config.toml
head_dim = 64
hidden_act = "swiglu"
norm = "rmsnorm"
norm_place = "pre"
positions = "rope"
qk_norm = false
attn_scale = 0.125
init = "uniform"
init_std_qkv = 0.0199
init_std_up = 0.0199
warmup_steps = 200
decay_fraction = 0.934
Each number is 200 + 30 x the weight over its row's rms, rounded and kept within 0 to 999. Layers, rows and columns count from 0. The size before them is the row's rms in percent of the matrix's.

# layer 2 attention query, 256x256, rms 0.161, rows 40-63,104-127,168-191,232-255, columns 0-31
107,196,183,186,196,224,245,226,229,213,187,188,172,166,206,139,190,188,185,167,155,223,251,215,200,156,219,198,218,200,190,205,192
093,210,196,151,208,175,210,162,179,187,181,219,142,185,258,199,219,154,220,189,214,220,168,204,155,172,180,245,234,231,142,179,212
094,204,228,220,173,196,215,182,223,223,202,190,180,223,157,153,200,162,179,197,202,252,208,145,235,164,176,227,193,222,287,266,189
105,168,239,231,143,206,209,177,217,167,168,152,197,190,181,226,210,171,140,205,230,241,211,186,163,162,202,227,195,210,212,138,257
107,219,218,213,174,218,194,230,235,216,246,165,253,195,189,232,174,246,170,189,209,200,157,202,192,194,180,159,220,237,210,213,227
094,155,192,230,200,221,207,201,236,212,166,231,178,137,162,218,234,218,205,200,186,185,157,235,240,185,169,184,210,186,213,195,240
099,227,174,204,172,179,215,183,247,170,147,275,208,165,205,182,212,231,219,162,178,217,209,195,165,186,174,179,202,162,208,139,220
097,238,208,211,228,168,212,247,172,198,267,156,213,272,189,173,202,174,220,191,201,229,189,148,175,176,185,195,242,244,145,257,181
099,177,198,165,194,200,184,216,184,215,234,245,205,250,245,186,209,197,186,192,173,240,194,203,236,158,196,164,203,156,189,225,224
107,142,177,218,170,190,276,216,207,187,174,226,264,184,182,197,211,176,219,217,181,206,199,245,186,145,227,218,196,197,207,215,205
119,227,203,196,173,235,211,167,239,156,217,201,260,218,251,219,193,201,198,221,225,205,203,176,211,200,158,215,228,166,230,234,257
104,208,200,188,129,243,241,189,237,209,177,194,178,211,189,164,221,171,293,205,222,202,240,184,158,230,200,229,197,149,193,175,81
114,130,226,228,225,203,168,166,206,223,202,169,192,200,214,172,171,229,217,166,220,174,233,232,199,237,181,233,234,212,146,220,176
106,152,192,221,214,169,237,214,153,133,208,236,232,202,238,230,138,208,254,236,157,195,215,214,202,215,177,194,156,235,207,179,218
101,201,244,169,222,173,245,196,221,212,234,185,196,241,218,224,195,212,202,190,207,218,240,166,188,190,167,207,186,216,220,291,224
100,172,138,162,180,223,171,206,194,242,152,202,188,179,149,211,152,212,220,183,168,211,239,158,223,200,170,173,233,192,298,174,133
113,184,224,210,188,184,168,200,186,257,262,164,180,173,167,224,181,179,191,234,217,186,232,228,202,231,148,222,149,221,252,258,197
104,153,192,258,233,134,202,194,265,202,213,179,212,169,213,201,243,256,215,178,203,175,124,161,242,163,205,172,194,200,174,144,234
112,198,224,229,153,172,191,226,260,222,272,185,190,163,214,193,250,207,227,254,221,251,212,166,206,208,252,179,230,172,245,194,195
102,173,194,216,241,241,232,231,201,177,240,219,228,211,211,219,227,155,208,187,209,259,169,191,187,209,192,247,196,203,215,240,148
097,161,130,121,205,194,259,243,207,221,228,280,234,184,168,194,241,165,197,176,171,204,220,169,143,178,233,250,206,227,234,205,152
098,129,181,233,247,242,183,196,220,221,196,179,232,203,176,150,162,203,184,129,182,219,210,209,235,215,171,251,201,207,219,141,191
119,146,176,199,204,179,248,197,170,213,185,175,152,206,195,193,169,195,180,178,208,164,158,204,179,220,172,192,221,209,244,172,195
099,202,226,260,195,167,189,215,241,209,217,167,180,223,234,197,225,175,195,153,186,226,221,239,205,113,195,225,230,187,140,168,188
097,192,207,176,213,188,209,156,210,209,169,187,224,204,224,221,205,216,166,255,183,182,187,208,235,189,169,253,159,205,207,176,147
103,190,184,197,221,206,233,202,176,194,160,172,228,239,185,188,188,165,233,214,185,220,185,190,230,150,162,197,185,202,116,197,190
097,217,172,156,215,197,175,202,234,182,191,238,229,205,184,198,196,154,199,233,216,214,167,216,243,195,187,195,174,252,188,152,221
102,206,175,171,186,175,212,208,203,161,182,224,172,205,192,219,151,227,153,212,183,194,217,183,222,168,223,120,232,219,122,189,194
101,246,209,250,176,176,198,178,202,161,208,229,239,185,190,220,193,157,190,242,227,162,215,252,241,204,209,193,207,192,188,234,200
099,166,129,186,176,269,229,195,198,169,216,207,186,257,196,171,248,174,208,246,242,219,177,151,148,203,178,153,188,179,194,203,170
111,211,202,168,206,219,152,200,244,215,248,214,207,202,142,227,183,159,213,158,165,178,200,215,184,186,246,213,204,206,192,228,152
099,243,191,201,190,165,169,217,146,207,183,228,242,207,229,170,202,215,205,258,139,207,153,203,175,199,227,208,214,202,182,219,208
106,179,231,180,180,209,174,209,234,191,194,209,196,199,155,216,194,200,197,215,172,180,217,167,211,118,248,164,192,189,186,230,238
109,216,210,194,168,230,156,198,164,229,211,183,219,157,168,186,216,205,206,174,182,217,198,196,213,233,235,231,187,180,151,209,198
102,224,145,223,200,159,149,216,170,200,270,230,141,167,242,206,247,199,144,124,197,201,181,181,165,165,215,156,202,220,210,201,165
097,165,212,259,230,227,139,158,218,227,152,193,259,166,259,191,231,229,233,211,252,150,203,200,219,239,144,212,241,212,202,224,217
109,199,219,214,182,251,169,227,233,245,238,246,213,241,176,130,188,217,188,147,108,212,220,170,233,200,175,230,220,221,213,191,190
112,191,169,194,239,214,214,228,159,178,207,261,219,212,215,214,181,257,231,186,175,238,242,233,262,245,220,201,169,212,139,210,186
115,164,206,276,225,213,199,203,211,217,195,219,268,154,195,199,138,222,223,195,177,197,251,225,258,158,220,168,246,244,179,213,203
103,249,219,264,187,179,189,198,231,195,199,261,198,205,188,136,191,174,184,254,204,223,203,233,217,233,274,223,186,186,183,201,184
092,220,237,251,180,211,213,257,188,155,233,248,216,169,216,218,193,166,235,209,161,163,199,222,177,193,188,216,198,172,209,246,223
101,218,226,194,154,199,178,162,204,207,188,235,203,170,189,167,236,193,235,162,211,149,217,192,194,180,223,231,220,265,246,161,217
100,272,193,210,194,164,176,225,212,179,158,215,222,152,215,234,174,196,221,196,238,153,190,209,182,165,145,220,219,183,172,195,188
110,209,186,227,217,203,188,218,197,165,236,237,199,220,233,224,117,222,188,169,235,207,237,194,210,201,248,150,210,163,176,195,229
109,217,216,187,220,190,211,260,208,191,180,207,189,177,208,171,197,192,216,186,192,241,244,199,229,180,195,204,211,199,175,208,184
098,214,198,235,128,175,231,184,185,127,196,188,214,296,200,209,176,227,206,231,258,189,221,213,210,164,210,182,237,173,162,217,180
101,227,223,208,203,264,200,192,193,253,200,194,230,174,171,196,193,245,239,203,218,241,198,235,206,148,203,216,240,187,202,263,179
106,186,183,188,168,201,196,213,230,184,221,212,238,149,192,135,142,198,192,242,203,207,200,176,248,185,244,184,208,250,275,266,189
085,220,182,247,213,222,239,234,204,199,189,236,191,187,179,229,215,176,232,158,213,220,218,222,138,161,225,237,231,238,216,208,195
089,187,208,191,197,186,163,222,194,195,218,174,199,192,235,211,163,191,200,232,230,223,208,205,192,183,213,154,187,154,212,233,140
105,208,208,196,198,174,201,192,210,195,241,263,165,184,146,176,195,200,163,167,188,156,161,213,189,247,221,221,243,135,203,214,213
106,199,224,225,233,209,201,205,236,194,187,218,187,188,236,212,171,224,191,197,179,195,163,172,146,211,223,230,171,247,211,204,199
100,208,222,225,164,197,187,193,214,222,213,230,209,198,168,214,178,187,303,268,241,170,175,201,160,192,175,202,169,255,243,169,222
103,230,209,228,221,185,194,217,188,216,261,212,237,187,158,240,108,161,250,137,239,188,187,268,192,224,228,222,243,179,198,163,254
106,214,170,209,193,214,226,225,172,220,193,231,208,248,179,212,200,180,141,219,191,206,215,173,214,199,137,203,215,117,253,184,193
106,182,239,190,217,215,186,193,173,163,226,187,240,200,203,237,194,222,170,237,176,203,197,214,198,199,193,198,208,169,163,180,233
102,220,228,196,238,206,170,205,131,197,165,251,160,176,189,230,216,203,155,221,192,195,201,144,170,232,191,198,177,175,128,162,217
098,239,228,216,148,275,163,192,215,164,224,240,222,165,177,233,229,271,197,197,231,181,129,237,197,212,179,218,187,201,214,142,250
102,233,195,218,201,191,180,149,174,187,227,171,199,180,201,211,186,247,201,167,157,198,201,152,179,208,213,183,183,156,171,167,201
097,179,217,142,228,147,164,178,219,210,202,184,211,166,181,173,186,202,185,210,201,209,207,220,227,243,159,188,200,196,208,205,190
103,151,183,184,179,152,170,204,188,163,204,188,250,199,220,186,233,209,207,242,234,170,176,162,189,204,164,224,154,202,280,203,203
103,172,172,194,226,168,234,194,204,234,268,229,179,259,225,188,225,223,217,241,200,217,163,203,218,221,213,181,195,247,220,224,193
098,170,159,161,163,224,237,268,188,194,188,213,209,196,201,230,179,188,259,242,207,223,234,168,194,188,165,194,222,165,251,195,206
095,186,229,211,224,215,145,184,226,224,191,166,229,134,244,235,167,255,212,218,174,230,231,159,228,246,239,187,206,188,224,206,190
103,155,175,145,212,233,237,179,193,253,227,216,167,184,225,212,204,190,111,172,238,176,229,233,243,171,187,158,121,168,181,231,185
104,227,210,230,143,169,186,186,231,237,197,181,210,169,184,190,159,169,201,181,220,213,271,175,183,179,167,213,196,123,149,245,124
110,206,193,195,197,171,198,235,214,159,162,206,236,183,164,224,232,258,181,172,187,218,228,204,210,191,262,229,248,173,208,225,232
103,178,241,209,188,179,231,178,168,174,191,191,240,188,250,163,235,192,228,274,229,266,183,198,199,205,137,174,120,209,251,226,198
104,220,201,242,233,160,216,173,226,267,241,187,173,214,230,207,172,197,230,178,224,213,228,200,154,150,203,212,232,155,104,194,204
100,182,214,239,220,206,214,151,186,239,255,207,179,145,177,159,166,179,227,169,225,170,209,242,178,203,167,219,202,200,156,205,189
092,241,182,160,158,165,217,154,199,229,254,188,210,222,266,195,195,159,191,169,187,198,221,178,169,204,146,205,170,184,250,246,175
104,229,111,174,212,197,225,254,228,210,218,203,138,219,283,209,268,198,181,203,231,200,225,194,241,170,155,178,245,237,183,215,166
088,244,198,226,208,175,191,250,199,167,177,180,159,269,162,179,213,156,137,249,208,148,171,210,169,216,204,185,193,197,215,171,234
082,250,220,202,224,221,167,197,208,185,232,152,177,194,235,248,201,207,169,229,259,210,173,209,142,125,215,138,241,236,168,177,130
104,183,174,200,237,236,215,201,173,234,218,164,188,191,160,129,184,197,217,198,190,191,210,200,231,241,196,191,210,169,227,246,238
094,239,161,214,205,182,157,198,183,198,234,202,206,209,210,197,199,216,207,191,166,204,180,188,235,174,167,207,215,160,214,230,229
092,122,225,190,129,189,186,210,170,222,179,258,227,150,164,196,198,201,201,169,195,173,216,170,198,167,213,217,155,194,195,192,230
090,179,240,193,179,181,194,195,197,227,189,218,211,183,171,181,142,219,235,198,244,226,203,237,146,220,162,214,219,163,204,257,245
103,170,224,183,228,186,189,169,195,214,224,186,193,176,228,227,199,172,209,161,168,229,195,271,195,176,200,213,158,169,213,212,200
098,209,265,241,182,233,212,239,179,237,198,180,181,188,201,216,176,201,202,182,197,209,184,196,161,188,193,186,177,255,197,226,158
093,183,220,156,243,170,183,198,186,251,210,202,197,236,221,203,204,151,195,186,188,231,202,259,191,149,197,230,169,212,175,217,165
093,230,229,227,216,262,191,168,188,211,177,181,186,149,205,283,230,220,208,148,194,172,122,204,216,219,195,190,170,203,186,179,235
094,224,253,213,221,197,169,205,201,178,163,191,186,216,201,249,181,251,175,208,165,187,140,174,197,168,228,248,171,157,170,209,184
101,197,196,199,232,159,173,232,171,212,218,173,172,184,221,231,183,255,178,192,210,217,211,238,200,150,192,215,211,173,254,232,239
095,191,240,199,156,220,188,198,145,135,170,209,184,163,193,219,214,239,192,229,206,215,248,194,221,217,155,190,194,110,198,226,227
085,208,192,178,191,189,198,221,163,237,214,192,169,219,190,205,171,188,216,168,196,206,188,189,231,192,202,178,208,166,228,185,245
097,230,154,203,231,182,225,202,168,161,111,189,135,235,201,157,207,159,247,202,198,210,152,211,170,203,217,192,170,238,243,160,170
101,182,198,190,177,223,204,187,240,185,206,185,237,210,214,217,116,247,196,163,192,219,225,197,200,168,197,204,152,123,184,187,209
092,223,175,219,208,211,172,177,197,165,240,170,208,142,240,212,220,203,158,230,245,215,203,110,205,252,212,215,179,190,243,214,234
094,167,213,260,201,197,153,227,175,195,179,183,236,182,197,171,221,207,141,195,234,217,162,184,241,214,204,194,183,150,194,198,253
089,228,169,221,242,239,203,227,185,174,205,170,172,146,175,172,186,187,243,185,151,211,219,253,149,164,234,195,214,221,183,206,140
090,217,212,172,147,209,228,217,196,186,195,169,193,195,241,174,214,219,185,183,235,191,182,212,245,154,167,220,228,206,231,228,213
087,180,280,221,216,146,167,178,219,216,227,219,192,196,198,200,195,182,121,185,241,200,190,169,190,222,195,179,206,154,191,168,259
108,197,197,183,267,187,156,202,244,207,224,169,180,177,224,241,238,183,186,240,192,179,210,258,214,196,198,215,242,187,141,235,229
087,195,180,216,178,281,196,194,197,224,195,160,142,257,175,252,213,215,160,178,140,245,187,189,213,211,191,199,176,268,156,192,211
097,251,213,150,179,199,170,226,208,174,229,164,209,232,180,243,190,186,190,211,235,210,237,216,195,214,223,168,200,208,198,241,180
# layer 2 attention key, 64x256, rms 0.163, rows 40-63, columns 0-31
097,188,158,208,197,254,200,227,215,212,173,210,192,219,196,217,166,205,291,135,227,197,175,168,140,251,194,217,241,231,236,209,205
089,199,264,200,170,186,190,241,198,232,150,195,146,179,194,201,206,205,204,208,220,232,208,176,236,199,214,167,236,194,248,202,174
105,191,151,162,214,178,214,226,218,232,118,233,215,244,273,215,165,232,225,158,229,194,190,193,210,179,185,232,154,218,176,253,201
098,251,236,197,235,208,220,218,194,191,223,198,238,148,182,231,218,178,220,183,157,214,232,165,166,196,211,193,246,127,195,184,141
101,214,179,105,169,185,214,198,147,145,159,187,180,208,184,144,202,207,152,178,189,172,231,203,226,196,159,152,208,185,255,157,215
105,178,171,135,236,182,212,196,188,208,159,155,172,220,209,170,200,175,222,154,250,198,202,170,134,220,262,194,137,268,159,196,164
105,195,251,238,226,205,195,151,199,189,236,160,252,143,166,197,226,185,221,242,176,234,200,239,168,213,251,245,218,181,182,236,165
097,210,153,176,206,226,214,149,208,233,151,215,199,204,178,149,147,149,174,198,184,188,186,180,215,252,196,177,219,164,216,175,206
118,195,150,236,194,243,248,167,228,193,147,232,178,194,176,170,198,220,220,209,246,189,134,222,157,219,194,251,182,195,210,183,168
100,232,161,141,246,174,273,196,222,238,172,190,217,239,194,201,194,169,217,191,172,227,243,204,231,220,219,160,185,208,199,230,184
105,182,247,168,208,227,185,221,202,226,164,205,223,177,183,187,185,201,174,195,157,129,177,212,174,203,215,216,233,199,225,171,205
092,215,219,211,179,266,222,174,185,219,240,241,203,262,170,224,218,188,182,188,183,184,183,196,196,163,179,203,229,169,176,202,156
103,232,204,232,167,222,221,165,193,176,183,199,242,196,221,258,196,191,220,260,195,181,186,204,185,240,183,190,147,134,220,236,167
098,262,187,185,198,189,252,210,205,240,203,184,165,223,152,230,233,180,195,148,254,168,235,219,192,250,157,226,161,184,237,213,156
099,267,188,202,148,186,182,233,207,187,171,231,151,209,192,177,216,129,225,179,170,167,203,190,176,218,218,185,185,140,202,200,143
098,218,158,169,195,128,177,179,166,129,179,198,227,186,171,243,217,170,196,148,218,180,188,244,158,167,233,192,187,197,259,221,187
097,195,177,245,235,137,200,147,170,183,167,186,211,227,190,200,181,158,248,187,202,167,223,204,264,247,183,214,256,210,117,155,167
099,136,181,196,185,242,173,180,153,224,216,137,150,139,162,210,209,166,178,246,179,179,191,284,225,159,168,197,165,188,187,234,220
100,254,186,195,181,208,246,201,210,179,186,188,172,270,209,201,148,150,178,182,158,184,201,217,178,140,229,183,185,199,166,156,157
098,232,213,177,148,163,145,207,157,203,172,230,210,254,240,191,170,207,199,212,192,132,227,188,213,185,132,162,202,166,130,225,203
097,195,198,264,184,183,240,195,182,198,157,210,190,237,154,203,244,276,182,167,211,187,182,154,194,165,167,238,191,219,221,207,182
096,185,211,204,214,203,191,197,193,153,159,123,202,193,208,210,242,200,161,252,196,185,172,170,229,226,198,202,149,194,174,228,193
098,171,146,236,184,246,147,236,228,183,184,218,221,161,185,187,228,212,186,238,202,247,209,228,232,142,217,205,156,151,198,200,201
095,199,261,226,199,263,139,159,189,228,240,278,212,214,171,123,200,227,225,159,190,245,196,141,169,231,200,155,218,121,192,147,215
# layer 2 attention value, 64x256, rms 0.135, rows 0-18, columns 0-31
099,221,133,253,175,192,170,225,239,189,199,198,150,188,234,191,154,182,226,197,216,209,180,143,157,206,238,280,175,183,222,215,213
107,177,188,231,215,211,199,215,162,179,173,171,172,166,220,210,236,225,176,256,195,238,139,256,165,223,171,161,182,203,216,220,264
094,270,225,221,223,191,182,197,184,172,211,200,206,199,149,187,181,175,221,166,170,189,169,167,214,180,253,188,217,131,209,233,244
099,222,212,212,217,226,167,147,196,130,236,217,203,191,177,207,207,210,190,244,157,219,164,167,198,197,181,230,208,160,179,214,180
097,170,201,240,235,144,162,226,264,200,222,250,255,227,266,136,198,156,203,241,209,196,193,196,211,236,183,266,203,232,264,182,182
097,156,193,204,246,237,187,210,204,233,212,196,263,123,215,193,222,229,209,177,209,264,178,185,150,181,221,212,208,232,193,148,148
103,184,173,166,203,202,175,182,232,228,249,214,228,135,230,240,178,168,211,195,228,207,225,271,222,189,218,208,206,208,191,177,217
095,176,185,187,233,177,236,196,263,201,191,192,207,204,197,173,234,257,229,167,170,160,142,155,201,217,197,226,195,228,244,186,203
099,180,180,219,233,196,208,196,181,160,247,183,205,220,178,179,186,161,219,194,225,192,222,179,162,217,197,243,169,239,206,248,174
105,195,250,223,240,214,244,194,194,234,220,236,185,220,200,219,161,252,231,237,205,208,245,194,203,257,201,195,207,230,259,251,165
101,199,217,207,217,235,229,175,192,209,188,252,198,217,176,198,195,241,211,149,247,199,244,208,213,193,182,211,259,171,153,216,231
105,209,251,227,199,208,210,190,205,174,157,220,205,173,219,293,232,210,217,180,225,155,127,226,214,182,212,155,191,261,218,155,217
100,189,238,222,156,204,288,196,197,235,217,209,222,198,104,180,250,162,161,231,200,179,186,223,194,180,230,220,212,168,161,225,227
100,189,155,237,143,221,204,258,183,188,196,181,167,179,209,211,137,227,187,144,142,143,181,197,168,213,161,210,234,188,171,213,133
098,194,215,177,209,225,253,228,223,164,199,234,202,217,233,218,196,229,203,230,163,212,223,173,150,143,173,202,208,164,179,204,224
106,250,185,216,200,154,206,201,257,188,212,144,161,215,177,185,227,216,218,201,200,231,233,169,206,201,224,138,235,173,255,204,194
107,173,220,227,193,187,166,173,190,167,201,191,182,157,199,254,194,263,224,192,209,168,197,202,201,215,214,241,219,214,126,154,203
098,243,188,128,237,195,212,199,193,283,212,159,174,263,213,209,247,190,206,237,259,222,218,238,208,185,157,224,167,220,185,205,208
100,242,201,195,234,217,144,190,146,194,204,220,134,253,198,186,229,162,184,239,184,177,191,201,267,255,200,217,231,175,216,223,204
# layer 2 attention output (transposed), 256x256, rms 0.161, rows 0-18,64-82,128-146,192-209, columns 0-31
100,177,221,228,161,217,201,225,136,172,159,156,187,220,181,184,207,190,244,227,234,237,219,183,215,229,196,221,186,198,215,186,209
107,153,198,184,204,238,199,284,201,236,222,213,188,150,173,164,140,216,201,243,235,194,257,193,182,193,186,211,232,262,212,176,202
105,214,200,161,183,149,180,212,224,149,234,239,170,211,183,198,194,173,214,232,232,219,265,171,175,180,240,200,163,188,186,208,157
103,183,177,240,212,201,222,209,208,227,130,197,243,197,173,172,198,185,181,217,235,194,189,188,188,191,176,242,245,174,224,159,192
105,200,176,189,204,187,217,218,192,259,180,220,170,232,198,191,173,240,179,169,208,225,150,167,237,235,232,256,210,198,183,182,238
105,206,216,192,227,225,226,202,259,169,150,199,187,175,240,227,212,226,223,162,194,216,189,230,222,219,231,242,201,172,189,185,222
105,232,226,218,163,232,244,223,161,250,225,222,225,205,243,196,236,221,208,115,187,163,202,201,190,197,184,148,161,126,199,203,192
096,206,183,207,181,202,228,151,208,201,182,238,221,180,185,214,196,174,220,228,213,174,215,209,188,248,223,165,207,203,213,169,188
111,216,218,250,222,213,174,197,151,166,197,212,190,173,203,178,151,176,173,247,275,205,170,186,139,207,197,190,191,197,151,190,194
118,255,185,162,195,160,198,106,166,201,174,143,195,215,207,166,184,187,253,179,189,235,220,196,214,230,208,209,174,195,204,200,255
097,164,192,216,193,190,218,169,268,156,252,187,215,250,196,173,163,233,213,211,202,196,213,208,149,213,203,136,212,154,221,168,133
106,212,246,165,227,182,252,201,175,199,247,208,151,182,132,196,178,196,240,225,212,235,244,213,197,156,264,161,177,200,178,185,175
099,127,221,218,192,232,203,210,167,177,161,223,192,177,183,200,204,244,234,200,200,249,217,213,183,157,174,175,194,190,225,248,190
098,195,172,275,196,206,208,159,163,191,206,178,196,193,202,162,232,199,182,253,249,216,172,210,243,207,173,258,175,271,184,198,138
106,196,179,161,192,251,209,258,216,195,204,201,213,183,211,180,194,139,213,140,234,210,258,254,175,194,249,219,224,230,199,180,193
108,170,196,211,184,216,248,195,175,152,163,215,231,159,213,181,174,213,203,204,208,168,140,219,210,257,195,180,206,186,164,178,203
107,228,216,140,209,224,174,196,210,235,161,192,223,197,169,193,237,178,159,160,218,199,156,178,235,215,160,197,234,179,200,201,192
107,276,191,192,226,192,207,171,141,211,172,184,194,170,215,178,214,207,190,157,171,205,174,209,222,228,260,179,229,172,159,248,212
113,153,210,207,213,169,207,126,215,190,188,162,197,208,207,216,215,270,177,225,199,218,152,210,203,232,245,172,213,218,203,228,197
104,172,179,196,221,154,227,158,219,200,235,269,186,155,233,220,173,194,172,180,179,175,193,192,238,150,227,216,268,202,166,204,195
101,188,219,190,222,218,196,169,216,261,181,231,167,186,180,219,206,239,236,189,233,214,131,166,226,215,205,206,243,213,193,244,209
098,208,180,176,224,230,272,152,200,198,195,217,168,171,216,208,207,170,134,168,199,167,172,216,222,179,164,210,163,195,207,214,231
095,183,193,155,187,184,184,135,197,214,189,144,260,192,206,208,216,152,257,215,181,188,253,161,214,199,202,192,147,180,215,237,176
096,176,208,210,221,243,233,158,208,174,190,196,222,213,187,201,204,175,210,216,221,138,216,272,242,177,213,193,189,232,150,232,147
086,232,162,264,197,169,232,189,219,213,187,218,225,202,252,206,144,205,141,229,238,218,194,185,227,181,203,194,205,211,226,187,239
104,158,214,208,181,133,197,208,180,196,186,207,169,198,181,211,215,218,213,215,208,256,190,214,227,152,185,228,208,156,177,278,204
104,191,211,189,206,174,195,163,154,159,199,167,196,188,181,192,215,183,209,146,151,180,261,187,189,213,204,182,210,165,154,258,201
103,217,202,216,217,171,206,185,289,247,208,228,195,200,220,184,228,204,204,244,182,121,184,212,213,225,193,169,189,139,160,229,202
098,151,162,221,165,240,225,234,178,222,201,197,248,211,224,171,225,178,209,185,269,180,207,153,148,179,207,213,200,225,157,186,194
100,184,178,166,190,179,217,150,229,193,211,216,173,184,199,187,171,226,197,190,201,228,239,170,187,209,159,197,172,198,188,131,176
110,160,168,231,201,256,217,219,195,224,164,227,155,211,275,191,244,196,149,200,195,209,198,218,201,230,190,171,236,200,238,258,199
104,227,248,196,192,200,228,162,191,210,135,250,251,164,158,217,175,204,161,236,180,221,197,230,176,218,217,227,203,241,159,177,208
101,200,189,134,203,229,181,219,184,127,187,190,184,213,231,237,172,152,241,193,200,218,252,156,240,235,190,188,237,200,236,180,131
095,218,201,207,163,153,265,195,189,162,213,216,153,218,199,248,189,195,222,189,180,246,220,166,215,251,123,235,183,161,262,223,186
105,178,199,167,242,155,168,214,174,164,265,148,174,217,217,164,190,193,170,155,195,167,229,207,214,160,184,159,235,167,230,163,225
108,234,206,225,245,216,180,168,243,192,216,211,163,221,229,203,211,248,206,192,158,198,205,204,139,190,214,235,238,238,215,179,153
099,196,256,221,214,159,186,211,200,202,206,192,202,166,239,195,220,163,212,217,235,221,223,218,179,207,205,230,127,194,201,181,220
099,196,175,182,220,219,238,250,170,203,232,190,171,144,201,200,194,203,219,206,183,189,249,203,180,163,154,224,158,204,184,193,204
102,183,261,201,205,193,203,184,208,210,214,219,228,215,205,204,153,176,210,209,211,203,214,267,178,140,156,207,163,158,209,177,201
106,226,186,201,255,172,161,216,238,239,197,199,206,270,211,169,192,194,205,160,168,241,239,150,188,136,190,181,176,172,191,194,154
104,198,220,237,223,189,145,227,197,254,136,212,191,208,189,217,239,251,219,185,196,208,233,194,213,205,157,279,230,232,189,181,204
111,170,194,235,214,216,244,224,210,172,179,255,178,226,210,217,177,184,181,179,210,223,172,222,243,202,193,203,187,196,179,207,152
106,170,194,189,231,206,227,246,242,144,195,212,184,168,207,213,226,195,202,173,182,200,161,171,228,176,204,195,246,246,200,130,230
101,259,146,218,177,187,175,232,197,190,177,204,168,210,212,160,219,189,175,209,192,201,150,217,172,211,159,159,153,217,201,195,205
111,188,181,236,213,138,165,178,207,170,183,167,206,191,209,199,225,151,192,156,190,202,194,183,207,211,180,218,242,232,201,208,208
101,217,197,195,270,179,191,232,219,211,239,281,220,145,204,195,181,236,149,207,120,164,189,223,248,183,180,211,199,207,204,211,219
104,229,209,142,195,183,224,171,175,175,138,181,227,218,191,216,185,196,282,180,187,219,203,136,220,208,187,183,187,138,223,201,192
110,190,211,165,194,173,141,164,179,183,234,221,209,180,181,185,205,169,169,214,248,169,227,182,136,186,170,186,234,155,217,134,217
113,185,179,203,244,212,172,264,163,203,205,133,190,176,196,220,214,219,239,163,196,199,167,174,228,240,240,220,208,235,212,176,218
110,227,220,168,171,198,188,231,227,163,192,209,212,212,191,171,173,225,183,166,148,193,186,169,283,227,167,188,210,193,154,183,214
111,234,160,186,204,216,147,270,248,218,293,145,142,202,203,196,161,184,179,186,244,163,226,137,235,202,220,253,219,211,224,159,137
102,250,196,176,246,171,170,270,170,234,254,229,222,172,176,201,193,228,202,226,185,225,201,210,185,163,195,185,164,186,185,114,193
107,184,245,190,185,171,206,196,273,222,247,208,140,154,218,251,210,214,203,192,229,186,165,148,175,183,197,172,208,197,198,229,232
106,203,208,200,161,195,229,173,198,209,173,240,209,195,207,199,211,200,213,208,182,220,211,180,181,187,220,196,191,200,229,234,188
114,234,210,243,232,174,232,217,197,180,191,181,222,208,216,161,168,191,202,185,243,161,194,232,219,211,225,199,187,210,179,206,198
099,160,206,165,185,173,254,144,254,196,176,211,166,230,149,206,131,218,225,222,155,165,168,190,202,211,193,245,246,235,197,199,226
107,271,190,247,128,224,214,204,151,240,187,134,235,222,165,223,158,213,161,160,161,211,214,197,194,229,185,189,256,188,160,165,228
088,206,205,207,195,184,169,199,219,182,243,215,210,219,182,158,252,200,200,225,244,194,195,169,230,209,214,154,228,248,186,243,160
088,208,193,235,145,203,210,151,156,154,241,160,204,216,240,240,228,194,236,167,239,152,176,260,172,172,213,206,183,160,247,202,188
084,199,187,211,165,229,202,200,206,216,211,170,256,235,181,213,189,205,179,194,187,190,153,221,221,211,226,162,210,244,184,240,176
086,212,253,182,180,189,184,152,231,221,179,170,145,174,192,183,177,187,203,167,183,231,180,240,241,204,245,170,192,249,211,178,270
087,205,227,220,194,191,168,196,125,179,188,181,190,233,193,226,161,202,221,223,184,234,254,148,182,214,211,216,192,128,208,172,187
091,230,258,172,171,183,186,161,201,227,189,165,190,199,177,260,235,207,240,182,201,183,208,198,278,217,239,207,232,170,231,158,146
085,226,212,180,227,202,202,258,269,204,205,184,223,165,200,170,123,186,211,213,220,175,244,208,207,219,161,177,188,197,230,187,199
083,207,220,174,165,248,175,163,246,181,189,186,218,207,236,188,201,201,168,244,263,204,147,262,168,209,213,185,192,263,235,144,187
088,173,196,206,114,261,207,230,205,176,174,169,184,198,242,235,220,242,210,241,216,213,167,221,205,202,211,234,232,263,237,192,255
083,202,221,220,203,214,225,253,205,177,237,232,198,153,210,200,193,256,239,202,191,244,196,207,242,203,202,192,173,232,174,212,205
086,250,199,243,154,199,174,199,173,258,173,245,172,155,223,214,233,184,151,189,234,198,174,221,165,215,220,235,169,214,182,259,239
081,223,167,235,196,183,187,170,145,200,200,176,224,133,195,240,218,207,243,172,243,256,196,195,152,223,221,222,176,221,196,188,231
090,150,191,169,193,223,164,262,162,196,190,179,203,204,215,181,264,235,208,212,181,181,223,202,226,228,154,183,207,187,232,185,264
090,222,238,196,185,226,215,185,215,240,203,210,218,201,168,194,201,188,222,178,185,179,167,184,186,186,246,155,241,195,179,234,263
094,189,203,226,188,236,176,129,177,232,188,206,209,204,167,164,161,202,121,234,202,200,233,231,236,180,192,183,192,194,159,212,202
090,220,197,250,179,227,227,179,166,222,242,205,169,204,198,204,194,180,143,187,219,225,133,196,177,167,216,217,152,201,181,233,215
085,193,205,180,138,222,233,260,225,171,187,186,192,192,211,220,247,230,210,244,211,196,244,202,196,218,180,176,195,177,233,175,224
084,130,201,262,194,199,238,260,232,236,225,197,222,212,220,197,205,230,162,239,199,229,220,165,202,182,193,155,175,195,211,200,203